Each number is 128 + 32 x the weight over its row's rms, rounded and kept within 0 to 255. Layers, rows and columns count from 0. Numbers have three digits each. The size before them is the row's rms in percent of the matrix's.

# q: layer 4 attention query, 512x384, rms 0.0242, rows 0-127, columns 288-335
# k: layer 4 attention key, 512x384, rms 0.023, rows 0-127, columns 288-335
# v: layer 4 attention value, 512x384, rms 0.0263, rows 0, columns 288-335
q0 109:088142166138122113116141074118112145165103133111172172132156143133190120107128090137126129082085140168176097158136121137187120162126129093109184
k0 106:088157099237134134062099125135171137171053155164130166079128111189095090097165087115100104144115079138163082147113173057136109084110105163113143
q1 093:140141116130121102146106170072061124108144151173108109150128177245156183126128095086133115078157118143115059126118138163142106103116125108136133
k1 093:118159085058153071090120178175049056111126154162123076126130143194149157131102136144085163098164112144151161153176101118056102141188132127091177
q2 123:167097066114131112096125165119062109140125141125137094107105088101132116127103185097160170126142130097099143109077123068147109060155166149170112
k2 126:187114108072145105152126161111106113147188146096101120124117100123108122114138154146144174113141137100084124112128125123133132164151172098122138
q3 094:098134220169112149149126158159133126145133095114139219171139094122093099111150163087146128142141165127088048117093137120100165125109142048098100
k3 096:114104145132105110128115179127147058174140085092127125151139099133125116127092125106134145125123127149147192148115092194124106066144143114170128
q4 108:119028152101108147145082131139182109185152135135089166149078101157083156148149134109095106131135107130133061139135112041119205159122119124225105
k4 115:070041145029125166101050157183118107202122132121106146118084070149180144134164189129111105129112141147097148147142111130129153117078082132146144
q5 100:086169189098092099135111091187160077140170147108123165153127164135149156080155077145080114153143119132106138151211118174100163181101154121121133
k5 100:138052106040117130095134166187134113117161129161146098248127144155147100104129091129100149075113111111142124134206118126104161109139100122149101
q6 109:114159167163119142123155127119112138059120086119149086116215092099068153116121092114122131113113163109079144112101116197157087142158119116118094
k6 103:134250144228126128139144100061127142127101082115123123047170164112146135153081152101137131171151094156097153121048119169130050111149160095114111
q7 107:204121109130117155185124170090124168070126083131095133132100101117106102162129081206146138111123168125087189110099131153079118146182039121112163
k7 105:108085171160132132150132159109119164105120136157120168146172118131132125170139075167117145122106187113095125084107121116161128102135113163095165
q8 119:163126118100164089107132152149140085161166131161150180137174091065152105143128126144152176168126173111149169138135176113115136132156167141106177
k8 114:174032123027111144162143174139115123099150132141150153217118118144146094128145089145119124071111156140163098130153135098127186147124130173124158
q9 087:111146137187136118152112075120190068134095122138088211063121092142114188141137060131124089152141119076116118122089116209125129177137125126169108
k9 105:100185127173136135117137100148135095102167131124125128074123098096105139128166083169116112163120116141172109131071134121132145169159115146114130
q10 088:114102111100167099122147165115152134076128107121145084131112100176088086143083203149134138162168185145139130135126063189143137129139172153129048
k10 093:145123195103144112184121147106079139057120128088099169100083143140177118156110182126176111185138168162124089158113107141118106075102159110118094
q11 118:156101074140156150117141138077157109200126158137127109140079117107103182164136117140108103108131077085103187086106161085087171132145118133135114
k11 117:076090096075138146150123058110140103185123092075130156081056084112111141160221113135115090089105095104105187114109153123125153143068046140071147
q12 111:160147155130098113176140121135053150012084100176101072115140192157091124117128151174127120093143127125138200139211115173094069149121088092082160
k12 106:134114135103125105168153139068123200059075100131150134138121219139158127104090106136115171064131105127124114097161121081127056112107125113104133
q13 095:144085105152102138100111107094074110110074155155160126119136096116147166114102189082151206152103139106106084148100098171207129092127111142144058
k13 106:136213117222119133149115080071133138140091123092109147037123103110127115120074204109168147187150125135114115130074139155110053110130154138147099
q14 110:144196077175139196079171156065049130050129137161127044108172133176131115116097105171081124099157116166125099101112121176176081135146114122080126
k14 108:127234124221150098136139062119104117112093114108119065064117171167094191146116100137137125141144083122078142098106177099082049163137126121093158
q15 107:096102142153148084117134120144161084218145169120122137117095073089067144121091139082079087115152129120187111089125150064100173124128168091162095
k15 104:103114095108136126115108137131105116223104121086142122124108081164124121147147120158112069095103113144170178139132119112081170134075106145085133
q16 112:123128101088154087127129138118124057064132139117147134129120133207137125081146075158107111117159141159138127179149085171121150144097157149122092
k16 109:155094170081174121124121167136080124060149171128117084182091118137101165122138142100124108101134167166113125140181118076133179118099112146130063
q17 104:127101057129104119128145116099055170116086141168126109105112181202161124155097179135074113081121108170138142068151078089133089109126133135138132
k17 105:137151115085113099154074074124155149082101134140090070060085172145076166148153152164115136144147084141133116087210143042150101124130106135033133
q18 082:149132119121146142151127086107178114118134123171098167102080139177137170138123086208103126135143163116113148137097117175155173179174133122126194
k18 102:100117148072135145103121127166122109129236136140123122163101105148108139142147057186113088094128130147112101118117128116138166202168137166103174
q19 103:144104114111124121102147094162164116183101043123101147128087098051145121152124169108137143171123109114113162112138127123064165117148094173158091
k19 104:156049122086092149174081101099149089150072086128086167105112091065146151150127181106143145160097134120142179109139114166176173057046094156120088
q20 107:109102148113134136170122139104181253098112161119115091132103181227111125109136066228108060145114188152127116172151077133150135180129102114125123
k20 104:042163164114147146103122129179166177142173123153129102167106149150128109154152115172154095161106133163113118155110150080100116129147144150126166
q21 101:145115114131149124104156116107155101156140134088158122119117066100147145119158119135092093165144191122091145138098164172116136175147175181148095
k21 102:113148196083145127118138110142158097122220128137129147165115131093159137164169119130177090111125109128157153175128109110157224170112154112148128
q22 108:136105164133162123082122128118135195171115136092156077140119122107063136112124162126093125114147081101116120139110111048163126115122129117169091
k22 106:129213123187147137136122128074114174176067140077122138057099125103122092123148247108165091142135096161107140129116104125106064109116155096100101
q23 099:226171152154126152112144101105151123118136076099139112113160105000131150148135129113168173138094129154119199184129157164137124083185171103091204
k23 104:186140143138118142150122104111119152134114087141166152090185165043122110116130079156123180126136155098098171142070117148159119161133137145107151
q24 110:142115074108143091140104157152082098079115174117131039120118150184094129106158128112151170129142122116104139142141111105121114090106102174123062
k24 113:126093155072142122099133173122125140078146140101125164112123142109152164103075191093145170105146150121122092116203077096105138125107134100126087
q25 092:139081076172141138102154156103153215149104134100174103142104120032117104148132154146102127158133176121194128174110089084176155096146113151081118
k25 095:156124210137140154126161124142195159145132096076137069080118094073061074128176189172133092213118205105110131145043134122096106115162128147112099
q26 092:154148088133122102133135120116176109179135160123158176095112103124163095117106184138151137196154200119156112114106174127100124117125143167107170
k26 097:150118112099110124137148135132143125096176167159109145140144094109120125125153088154138145166125160148168111170091097113157130215156155164145145
q27 087:145167147079141138093164161141060152124102107122139070152147146105155073110088213088146151158117113143137110142180126121161116044104116127105128
k27 108:188148110153127098146128110093122145132059120124135131100146175110121108094072198099141156145113117089108139143175117174137083087129127080158106
q28 118:169153137099138129141144147143079037149162093118105077132121077106125181131156126093152178149144109108049161131133183115161106109148163158142119
k28 120:171144122123151113096132142109118113174132101102110186089137078120140148088109096074131165118148136128077131116105137129109081151145176101183126
q29 098:110148127128121104147178090096135129153132180090173109106135138062139190145168188052140131069120112128128170146078145170160176117120151166139134
k29 101:160150107108125107147151098133157115116202105094121115084124151131106130108109100079158120116161100124136123162129136143106161192148169130149126
q30 088:132109194177108131138088069125191108149127140138110242081151126150125183134142091120114106111130166106128094150077098156143142205158145147190144
k30 101:093174124139121172109143145114136109142203141125118126133129128138116117116158106147115075159130093169152117161079123074144142176143130163128130
q31 100:125133144135102134161094120175182082124141172079155087138149128094070142092146053181163082137123140092165204133141184148068141144127058160079116
k31 097:081086158157140160101184116141157181118136121111193103186165137112118141102151131103144107110107157100150162152132115152122201112101074120128083
q32 098:085119153125170123102131086110197148198142121039173127125088088114168158128133203064141144183146131127162135146051166120134170104112170224104093
k32 097:163144152142101130163124111132169106149121155108134143076128090112144107149109194034163118200121097149170111166079126148145177164124198131180094
q33 106:069134191126124197142070137187161157145101154147126087132154151150117154141151116118106096135115034115142129112211161077144081174090088094108144
k33 110:117165116167123149109145107079153160150040074125145137083111197113142125109134182090134138130104072118138118108185129164127087085103102071167123
q34 117:158144086143125144123131106085125144135131081097142176109144123046177149143121076162144126089091168132125153108064152106177136119185161161131197
k34 114:137110127183117133109104116107145144113187137141143140109140074101092147159179072161100113117135169128121135101042162086148179153202139190090162
q35 095:126164106152136093151113080095158076120093135145104154112133178098167225157102090077125133113134063166096180109142155190173116134109145075078146
k35 099:199176069231105131104101067124094083112091113152102137054172131125156136094079090116109132162127110135187113108113137153128096105115133160124121
q36 100:136103122146161102104141187139082165227163143132151116138129118100132115102101187121126152154156131137157087119085155023150129104113145111146139
k36 104:103092161007148149130137159148117115127231140156113118206117084149112123139170104156123117081127141137153100140170126094150185177168124131112155
q37 106:062108224120096181146117135163204144136141134092106205139115130136105141141117107146085051127125132161159100111142103152111142181115111078096126
k37 111:102127137165133125088120132178149106138084117150115115145159131133132107137116112141125120143098112149193159141103130114118089098119106146149120
q38 109:156121147147094148116123135170206147080106123144103121110113146104111107144079149150135138213111102152129162117162056117148101136156101081117114
k38 107:109156177176110159179146107135157120135161081142150155137128170069130112146091149136107148171118186124125106099144139180148097092166083132120101
q39 105:184122111148111129113156134128051128118164092141158129137170109019104116153156109140150174100107120120048165146067121148161081123179210118110102
k39 110:153087177174135123123124115080134119103113095074133136080165114080126133141080148117117175118144139106115135099090138134118103082127150133087131
q40 107:168105076103169140165099158107024122081107089164106107125153141107140137149159130131145147075145154146110090110102163104122100098110076150165167
k40 101:159146108222137122119109139070127137125050144104095141010137091168134159130134147112149163157137151130112120101078134114136092112132159143137152
q41 095:163122090121119178159116154097165217095120150124126100118119159147149103189120138178128113151118182177093140133141110083201149107131062159124170
k41 094:125156191113117151117148074202184144137172150141107107118124182136148103172137136123136144214125179137093134155113145093137120147160164145149157
q42 108:164163176173149155102172103073049122133131098098156091109214123055110165109091097146123163096115168078089190137106174111111068104185170137106176
k42 104:083204152137169117127151098077105144173202151146183123149142146088105115114159076149139120072148091135101164119068139132099117181165172118084176
q43 086:083188167123112088139156132164106059144197152137096092149095119108179122102121100087124118088118099094132133142148141136126126133094170082157103
k43 096:107071130038145123114139136180119111174164114154170129253137161150160126094117055130103115065118118089101121093195131150106158141137111092136132
q44 119:110155037172196132090173142099075118168112134072136085122122139048114149143139117157094111130133100095109188107095184113110124117172135115084136
k44 115:147150119172150157115134062129130102159137138078133146080122060092090118138148101162132128137115141112151131097106153117107164157137131144065118
q45 111:203085102103086143149115179103133124048124094165060107124076166218180118170107124176115095165131155197122142151104090151188152108162110170157132
k45 107:151121164085116104128088146192116084077179136174091102126140101134163181138133111150067141156125198141076137099104159094170120118191099180189154
q46 095:133173179132142098139160114102092075119132128156138229112128122057134143143132114082123120097124084163088139127131125207189114135106194094128110
k46 095:192109108128166130135087064075090136128104091136091109091143132047129152109107092096160130113156063142156137140105133172139128129147116120121097
q47 122:072118200124138088094120125111175190140121155117125127133074163171115127102109171117099091133132125159161068131158092158127129153118137085147074
k47 121:085200084124152144159134136121073147160085132141145112146099198123136095122104180136165068142133073149153119152136103140085057135090107080085110
q48 106:073079176114175125145102142194168125135122141102127088174135102213079086110151097160094098150127142100149087123155155123110136187124113107110082
k48 107:079127176159152122113155186114111140151075118099142149162135117142137126121159171099173120147104128169127105132115131132106123082085147127160131
q49 098:093103178111087192150116132148107181142127168123134138144109174155111148155137126172077087112130085149073109139190103083161108213141123093141196
k49 104:112168113130109140090119118120182192179137129113116099108083153151139137099131136134089095120123046114068152097197134080135047115171138090153104
q50 121:171138099164154104094131153102118118138124118138172139110147088082204081155136124126158143138127166132158105119088168158105092081170146145084192
k50 122:201144110170144117134188171099097103076098150180152108132172114127084085116147121182135117147129158110196120133109134123135158140147149141095153
q51 109:165132142113107093160167152147051067113137078092132156143162116119164083137111111119179168167101195142081067125109136229122118119139162162092068
k51 107:158073172147150090080147123106106105090154137181127120197137127095136106130084137096127139154138151126152103175083103201143190066105156144149047
q52 095:175122124148132123136119171075115186141125150126108131078076162149155090099099212174180089161148165130149168154068123102136126117100130156134152
k52 100:132110151096128128142140158129168147090206144145115110154110111133110130113155111157121140116143131143100124136128133098121152193192195134165143
q53 096:175082251138139100095151123118170143123123108154082163128105164066103130155130157091138151105123102149140149183098056128188101130122114070142160
k53 096:116141188097138132166133163088123131124110100120168138117094154035078108101090196153119130151117132115067184103140111145142031083112081155148076
q54 118:065142197162122139121146108130181069117164181091132087125117077168066142081115133093108114140116122075158128141134126149123174156093146116160091
k54 112:071146138078146129114147146155145097164205139103164111221121177127143111120141097111120120089133098120112131112186138161087146164126104096145125
q55 119:036129212139106137138127085165203136193131184115120146113121133146101131115135132110121088169120083069140099107154122088125145169082078094170120
k55 113:031088114057111151100129128202166115180187155156135127207116134146156091125137095126114079102095102119140119117201137123107168144164116121151138
q56 105:116127131158159102142124089111170079110097137121122136109125105182132153156121110040139111104095088148123036135128162145153166127078142142128095
k56 107:106178083202115121114129051121155078142080104133147107049141143116169152146118152066115138179137110120137133109080144164112108092112113098132102
q57 109:146148092131191089092131134102107046151134122137159150116124104129169154098154099131089148128144128160153142162084163114127147081121176177092145
k57 111:131108097054160139142135167168095097130144166136119124156145093122089124114193084140108117076132154142182124154168124088123222169113131172087158
q58 111:121115104095115170152129139116119082087109145149075093117109186148125133123148140107133124105161104128094182101165121207126104121083086148196136
k58 116:153135098139126132161131087102148157090082151098105118099088154125141185114109141078151136154110103115072160095160119125119084151101113088161062
q59 094:135144196115113181150119112145154149115141056157131158140186040088141105122086118092199162138130110109093103145111095106139113115152119102156132
k59 097:162135177183104097119098109084126099197086083105136207110177102076152098158098173089136166174142151129073117076064140205122077096129158111204148
q60 098:042128188097120093182121118193174053172164144086142201140106130183182156090095152116139123144136150087147118100151120151068176163109145131156116
k60 101:076042122060124131130104201185114073145168173150124130197102101177113128140174081112105093118104132138164091133184132098126213130123123157136125
q61 090:119152120158087124115143168064061174190145121098120107096119109054164155158127154095175140145151135157105132108044135086169084121167178139143142
k61 100:126135115106138118130118110145142132134209130144118118105139139102112135133151097155122155126162099132115155126101129103114125184203144143098159
q62 120:037157174167127134099133078147190137138101127116143136131161109157135125095146048122092107124102145125147079121119123182147147171133135068086129
k62 113:093233139255130146104140106134140089163082131134165119049116116119122103134159136151132103188124106116157127128062150142108076107111112116115107
q63 099:077125081140134118066137123174171154211149145039174104110086114105110108127163165074156115137101114109131145090102153067093108116137143167115110
k63 098:167153107157093126112144139154172102156168155098146165116142066116127087086114157145149107166130168103131078149088132108089160155160167106113141
q64 102:144122185158090161112136095113211199098058110121138075103169169081120129208142139149117101179091181122110159097116082149174105163163130117139125
k64 101:144189145233116133117129055148188145130142107117151132035132161111147104120119180136143115226128134164123122125077135159115070117148145131131136
q65 109:145095181118060119153108104118168140112114142111089179120073188100102153177108158125090117156148101141130173127179068159123123147093056103139130
k65 108:146066145087126138143080127131146200084092124095107137133095151118133168089063147117122144095110105090117169115206060133182061078060108116125070
q66 110:201076124082112149175107137141120181049132091158118103138131155106096172157176055205124132084161133158071193197133104097157109171187075133136167
k66 107:123087162073151140118129152117139171120123095134132125155124135113120157132148099145085144092134165130086168099149144074140114103114135151162141
q67 092:138116152124135177091180109116089204117115110124153090123144130065104098151133133157127098175106137158121118152106086169175128134172076102065107
k67 098:125213164208102135149153093105145142143084084134149111071129128094118134124060158114145128193096138116110149123052147139136042080124127155148124
q68 087:185123080082137102128137135139088164121151097155190109129093143061111130153119108211128174092126133162100185164127133092125119142179097138084163
k68 099:137056144080146138163170144121118187102101125155146137190147150143117109108154094182130130072130157104129119161124121103124131118092150138096136
q69 114:115083105141119134095139091112183108133139132061115137128084136078107167126183108131091073150151082109131206110103145139095162137149099155110091
k69 114:152127124208119128133142158111141129117094112055147134042136104061125151116065155116140157080117135119141201106146114124141135100117086126121039
q70 104:178117195106098111121159136129134109172130099126119144124167087053180163185107192074106203175110185146077130160096115158202114133089149131212118
k70 101:184174158065127160148112089138123096130175096211130131119113155104162131104076139091123156171139080151152151141099096195173140151145190160170111
q71 092:067102069112129088135095122142127088124119179129138120115117117177161116095176068118146114124115135145197099119148129162160154110055090152188103
k71 095:128105062065152163071140142211135093128136171175093058158091098238125132124174114119105115151091121145153051144171137085091194113141122114119150
q72 100:109149198126146131076121131121172153123136136110146124107074135162148129132107132142143130155107148141167090120126150196115147116143128111043133
k72 096:074212097190137127161203093141124100146134158176176101148161206102135073115110158134148107168089125138191137129090135178123086123160084113135153
q73 122:141073080135128110091124154156100082146138138077136084121116075121106117129141182069144156143133117085122170084121124111114118094133118163168071
k73 118:171116149128103101149118142135139113131167125080093166096128067100128144120083187114161172149153137094090118107145123129138143149152162115148108
q74 112:121079098153142150142132159101170163166124158145154180129081127124176087158157081152096104067105117138200143142096131109063188119157051139113146
k74 112:074045104111133160106155134153148116148113169181118092142130106139075098168209100180097129114100163103171154111128145084115204119106069165091190
q75 120:121162126087142100109162126147020035146149118139113146138107120163126151103092119114132142132160135150111127122138097183195100113109167161161068
k75 115:201174086133173079081156153106034137115135176112076054131103101122091164068077137118104124137152110137134136151149124099137132099128147095129022
q76 106:160116086137101172111117143102111228135134143161120107116105168136063142176168090214134109120163127130092148127100073061155117137179095110151160
k76 111:087130141059126163110110138168129138147232143157113113151110146114110120138160076204087120093141140127099153117135140089118104181193125135114181
q77 105:108108061133139115136142109144184124029121162138183093126127084190080086089153077162112107062133131146137096110128147136078177114132050160083100
k77 107:087155147180118114141162150106133116061108106111131118136146118175136150180124129127139119087124174127132131138126128100075139107087138119116119
q78 116:065125091148145128131127138142153045065117176174154109136128146220147110048120057125085123096129073111190072131117120144135138099085129093099119
k78 118:044195111183168116118173167174109074147127163141119047141121128176097134130154122089110147108131130141164082091187163157065133100098081118116107
q79 089:182097058162182120139112127061130160147148160187146155112144121141112108153127115140116105121139173139149089142051132055101160129183154179132122
k79 103:131109147094144144130135118146132120113156147124127134154136096132110119169174090194145122109149165187150122169078116088125149200132132185113154
q80 087:131129094085098114133140167147050120088145121106126024140090149136098096114111167129158137123128083136117162116198135104158108078080104135128088
k80 106:137085127094120107142150120127121157122075127131126132193160152145160145112098171105117180079135130079083127107180132153120107094102146072140106
q81 081:083126133136135086144136133095163148182127162169128248134094188191164138155121142141144114113109134137146102085129095130117125132142154093166151
k81 090:124154098112128114141099110145090155133174179122134126094088102146136151137161052169136066155143118165131115148103149093142118215165106163117169
q82 110:173143033156140109113183168047067095129125113157132101088099115078167136169095146123128136113168144146108160107062144142153126070188155145134121
k82 103:171164129126171098164134099123081085114195129103123111054117079119099173119132091173135141139166171129109164144085104130108111200163152144099147
q83 110:138139143127139123113132100143156154207137088152151177132165103036162103161155138152173103120102155140149172142133165129117123148156129103147247
k83 107:125036130045125173161100122134119145152154109169145151188137160144147127141172062169105127060119146128116120165153147106146168151167079172108219
q84 088:132128145133139092139113094150093129129124128168107138142149195094061224114121131146120168088133088110095154178140130138184116164151148118129082
k84 099:126173112254122152146123121050138191125028096095124107061136149137070161125049199111147149130122115103128158101097111151110056109065106130096083
q85 090:070115146137177125138154124130198103179123152083132162112080115158143109089141139125113081183091179122153101065122147160072154149117139129100097
k85 093:141175147180109121111150124155158088143198146120153157102111091125142121125138119134174108200082140174185125127078117138110160173114124153124117
q86 094:081134185142113097088097077139197151154112153117136198131136131149153118133113133130098096159099178118154048123116129194132149127140094168110109
k86 103:101227094202136137116143128118126140146094164160128140083136147111119090114112194151136087203111108162160110177080111148143119140148119127112115
q87 120:159064183118103146157100110115186240208112121131124164123162128028115131188118169113144137137093120140136131169097094076172122126142131121185186
k87 111:151100170090112173108112100166194156166127108125151108070107123092150079126167227124141149200114164102102179172084141120138131125180146142144177
q88 108:140076074110152103127138139142114146136126116109132156164139127184162098122103112097115211092103154110083115134118132162152126092156151115174147
k88 107:198150128226113113141113143085094119131046141092125128063120107140120114127122183137149142167134156135112134150070128136115069065092148138139114
q89 074:136102168162127140133130121096198095113116111143102180092136122135120141129126126165093088162148167106162140117101178198142101140133105142133109
k89 094:115170132137140150135130128125134132119182161150120155098152142109123131138147113149132102180114130157144126140090123128144146184167117143133131
q90 122:047077150143143116141109101133179113118115187109131130143090170228143148083140125110091100118126109100149085133167125150139182144057103099125093
k90 109:117161118213141109088123121130148145158055138099142120031094120134108101119138186068143092173116120133139116112118119144107086107075108110149087
q91 094:106121117189122141140122074115181099125106178059117160081114093200122137120178059129107051142137156144148063125059131143113148162123117146142089
k91 112:083224126201128144115124120163156097119180141138113124061135095136100146147148104150129107176123111154149127133064121098145138186143129129109130
q92 119:093130177119145117153129128114173162085123130144122138162133159172103139136119056160069068114150141150135117148167102170134141174104078105093119
k92 113:105085154073161128103151148160107133095110110170147070209111172130123116134117084144113116093128105148166151145167098111130119101086062147121127
q93 103:170146207122098106157088151133123186099113096144090158129122203140148112120104214122163147175130115168146056165134086127112101110059123079125115
k93 103:095123184133129133165147146149120122119096096173116146174143152151131099120082170077108129148112139144156036155137121174128074094162183131140139
q94 106:148178105147158092122166181093052096146172113158118076100098136095138101184117187106172149171155135133139120121103131113134098107126182132123143
k94 115:133101120061147115142154141144089111108215153144133134213163154119129130135117082148122154091129136095103135131183149116123152180164146092119147
q95 085:150145137109149178141124137102155141113090175182150062127115156124142174174157029167116089068124101145126096149105113155196132129211115131111176
k95 083:127126061206139126150170101132097154118077149128135102037148145133124157130164155209061141187140170123177115108124141115081084125087141122158137
q96 102:061179166144115133074137084161154145101128152087148073099096118137138141093107095164107079146146137169116182126163124160160097129114146120110092
k96 108:124171105114123134119165131155111154097213129129132099186119186118117136134107083141115104083143111158128124139168120125094126185169112104130101
q97 081:184055102141128118172094111097152145134159118118114235115132125140118122161148119143117134101112178133101119134037120126127163148170145172144118
k97 102:116132148114145160130119124131115127124194132123131132099118079123094142148164109153132108155121143173121124153068121087147154170152163184116131
q98 089:200128109190071141142109122103098129140117091111111178098170107098089139124157143158131120135178155134120153147054100160154107135155115176155081
k98 103:126197171148128131128114131115135108100225120137117126095144092116109152131148136141126119159130117145135135141083123123182126181180162146111142
q99 117:090171059148118109141144155134054055061146162161132109121090164255168135053124069120145125126147124145112067115160135167136115128111149124096103
k99 110:123155079156143079076127151200068043125157192182093129160132089190119125103116028137127145088153117112151108133152130089070143144150164114128137
q100 099:178162094141191082122146092050098152074123126131179127129191180075103122127138145172133111083128138113147133165035155081098080109199185150066129
k100 100:121141193161176098179153101056144157097165145086163120110169078097078128147156146124167115092129178159092105144084128131086140183134156162052162
q101 122:079107143084106098151117103163124086169202156153066137150104126177096123098175108108153139108137138096100141120156110115085179178147131090220114
k101 119:111043136010126130128110156176100111134198140118117142238101133142139135122135104143107135067128127129124140136207120116125178163126110117130115
q102 105:144095143140131140167122083096196051115095127123103168124103108122144195166167082050152139116122072104150165116096170213098180141082138145153154
k102 105:130077080149142131138104087157137053127115118120150141090190109088184163157133133033096164137117128111128146090110166183178176091066084138171134
q103 118:197108092133146117134122176121110196138148110207118065144101150114076114157152123182150137112157158108136168159105135077132112126178106119152162
k103 117:137063159025141143146140170145097137118183137127118100178093119134120152156166139191119127075120175124106128119148129099116145174154121154115207
q104 099:139125053115120130138146164096101155123138130161101085109082092136081093122100196131147178130177149122061201105138106130094136073133135129147120
k104 101:165076175039134116133133152094123157103141160075096167169095117153117141102121096171134150133154171129052100097172116086138110208136171111125123
q105 106:123052083105121128191085132129121149100120104151108163153164160160132129146166125144122167075104095122057129118127123103147167120111125125174133
k105 109:153121124198107124131119131117149156139045122092126113045114088134139127131125175089130126158128143122112109094088135132146091081108145141144129
q106 114:096118160149149103135133139087167139103131180068155072117128165149106099078138113160116072123128190122133113139109154203131142148108128141126095
k106 110:050181147164149126114173130149183114114165158145177112163112152144150118135149125090159102150112112150152118133116147128061138150131134107099145
q107 117:125089151137156124122116130102120162128175136049161116134127138100132114084157155185098088106113147115183120167062144071124134101168168174117139
k107 114:109140178110161151107187204112153184135160174103173083174194107124065071138165169160143069125102185136143104136110138060118172157143120141123152
q108 108:079145174171157110132130107136234175130127151135135129098107133187108108107153099115153086121118179093160121129093121168082155157150150103154157
k108 105:080153134144122128153137138149162111139221162110153147142120131138135111130166082152115099140112141135128103124111163154102118193195132111121155
q109 089:191104091102099079122154167125045127082120101131126130091135178223161100138088171133157166152096193190096062117115068179148124103097110195166088
k109 094:131201114164112101140112087087128113099159138163094109069098127157108131154114184125102100183155106156131108113102143106181132120164155141113085
q110 102:093179146112116125078096109113184180097118132141159114098108180184161117144127113156150109130132122149156162137174116147138092166097160116099187
k110 107:178148100164113138150134120177157186080113156137147142087126197146175089126130073141143124141165110119136075127160150119109093146164167105164181
q111 124:144157069136180138105144137142038195126118138153133057135149182115089102116124161173140175118130129105133090120128160079112080090151102087096151
k111 123:068129177109147172128132068098133183146097141121164130100101146140081120126132134152170161105133151130081107123128134145077073174148122089050154
q112 100:120148153185123150142148093168156034140186152107145078120159079053119188100140087090137124135140068061096198119134206087082130154121128112121162
k112 100:110091149080135145102173133144180099179199109124159140185156117108165127128120065120117135046135142079127139111145111162098171189126072116145127
q113 126:148102081112161125132115130114117187162116120135134132132162161076117108135118181142160199111133126124136177142123137058118136099144137124133202
k113 119:150036153071108140172108137121134159112052131076116153055109112143127128151158144121140144121143156122096123132120121072135127138117143168095186
q114 118:194107055091110077171106119111082132101144087139128134142182131087129142143124115142137193086109136128083122172130111130118118100169163158168139
k114 114:171082129117118125147115140069094146103075120140122130125150113148104140126146172123138179102161173127124123157083129110147117077104145172122130
q115 094:097100128128117114166097178150181047060140141135110105133140098233105082087091129067136170136095123117096089113148088118129128126107169060165043
k115 094:088071189056143114085106165171099098133151166092124166188079081093171134170150138123074153133132176136106103097154156128112138090101091118159122
q116 122:140131078154180118118151109080102066181138137129149146111141088049160122136174093054176150101113125103142114137064191133100160064135184176118130
k116 117:172100136192155142087143082116131081168128134089147161045153035079083107110160152109137170151153176107130141147049141161121210150133120139127145
q117 102:084165067117154146122097128150099126116098165180120169117110162205082138110152109124138100091138078112176115101163091033036105107103119122113179
k117 103:078076031080140127120129164157102116122100151154123092150088128165121128152179057168107122106116076132137157132199110101096137186111093131111136
q118 084:082161134105123112144129179155074107113187144091142067153104168088145110141109160107104112091122095148132143119214119075136140073077136129092118
k118 103:128075118089136073134106120139124136157117131134095110185127147151150127124121136103118152073120144083097156102235151160110137104115134076149138
q119 093:144149169116157128175172117089063087126128149181162138123158175086120163134141145093137132076144115093114176087120134147151134122167176143135121
k119 088:156048142075166133100108109077117122134129145102088136090055111131064125092197082159094123115139099151112135106126173113141135151107151120153139
q120 076:175143117111175125098152170132119132139109111121153110160127138121158111153113190117078133196163122198118086183157106127106127122047133144083130
k120 088:184098149074130110115125134162111120080066092132152092203131177133111130101102145095136122128122137112145153186142108125136139117083103164164102
q121 083:101145134155145095133138117118081159148072150101140068107086176185143162150085144123149134119101169137123154123105083164181094131126135119150144
k121 097:143220090203126100093158087097115134134123145138096132057121146151110122103087124141143133218144098132153129114111113134140108176132147088124147
q122 096:080031121134154090118065134145194136181080124117111168133151101156134138111172152058096156113121144114111098115083119112156150108087109149197082
k122 114:128176139226116139122112144093128110124070105097120138023103079145115117128133204097170124176123112150142105139046112123129091099069139169148098
q123 088:132137119126152089080146096141126149100110081117105099148093149116108152101138105144118151090128078164155151166139123130160115137109123062075159
k123 104:141189091211145116134142142069110177133029086072126145066151136120086132106119154134140131128135132090097131125085117146129047097104121107115115
q124 093:181168101175090133151135120078137160070115120154136188062142173153167136152102094221094104152166168134151116134093160142133139143136129160081161
k124 103:107150154117134149148130138139145118097189154168124115157106131139124124167139067177103113133122136142155120148126113089149173198181141182117142
q125 087:105118111149164121094126175132102121161136154153149136130092104148125107148103156119097099169165146160150062145123128136140188138113166161104093
k125 097:139128134052150143123149147152074088134202128135092103145110142135139127123152101176132138138123136177174149152115128110132136195141144133122159
q126 102:079105112133133154137140145161131083194146152023120090108118105138114129125119152104148183174128121108095163097128160070113159114078133175186075
k126 099:083087135044127160104104135183182081203182104117085089184118129134150153157145147078111165126117120143126121116197125188133171118151121092108093
q127 104:132101107120150114061130131110145183132084140139152157115180102168164094113115179107118148182101167114218065138146160123113121105091076168098142
k127 102:152178105211106130158111126120125137136023146134138154015129148140140096113126217088166112170116134153162143158076094138168095096112128149158103
v0 109:107098176141102140190125121112089190161143110093195120142051139127139126053111141093134154110124152179097136226109118116102110106134138102067172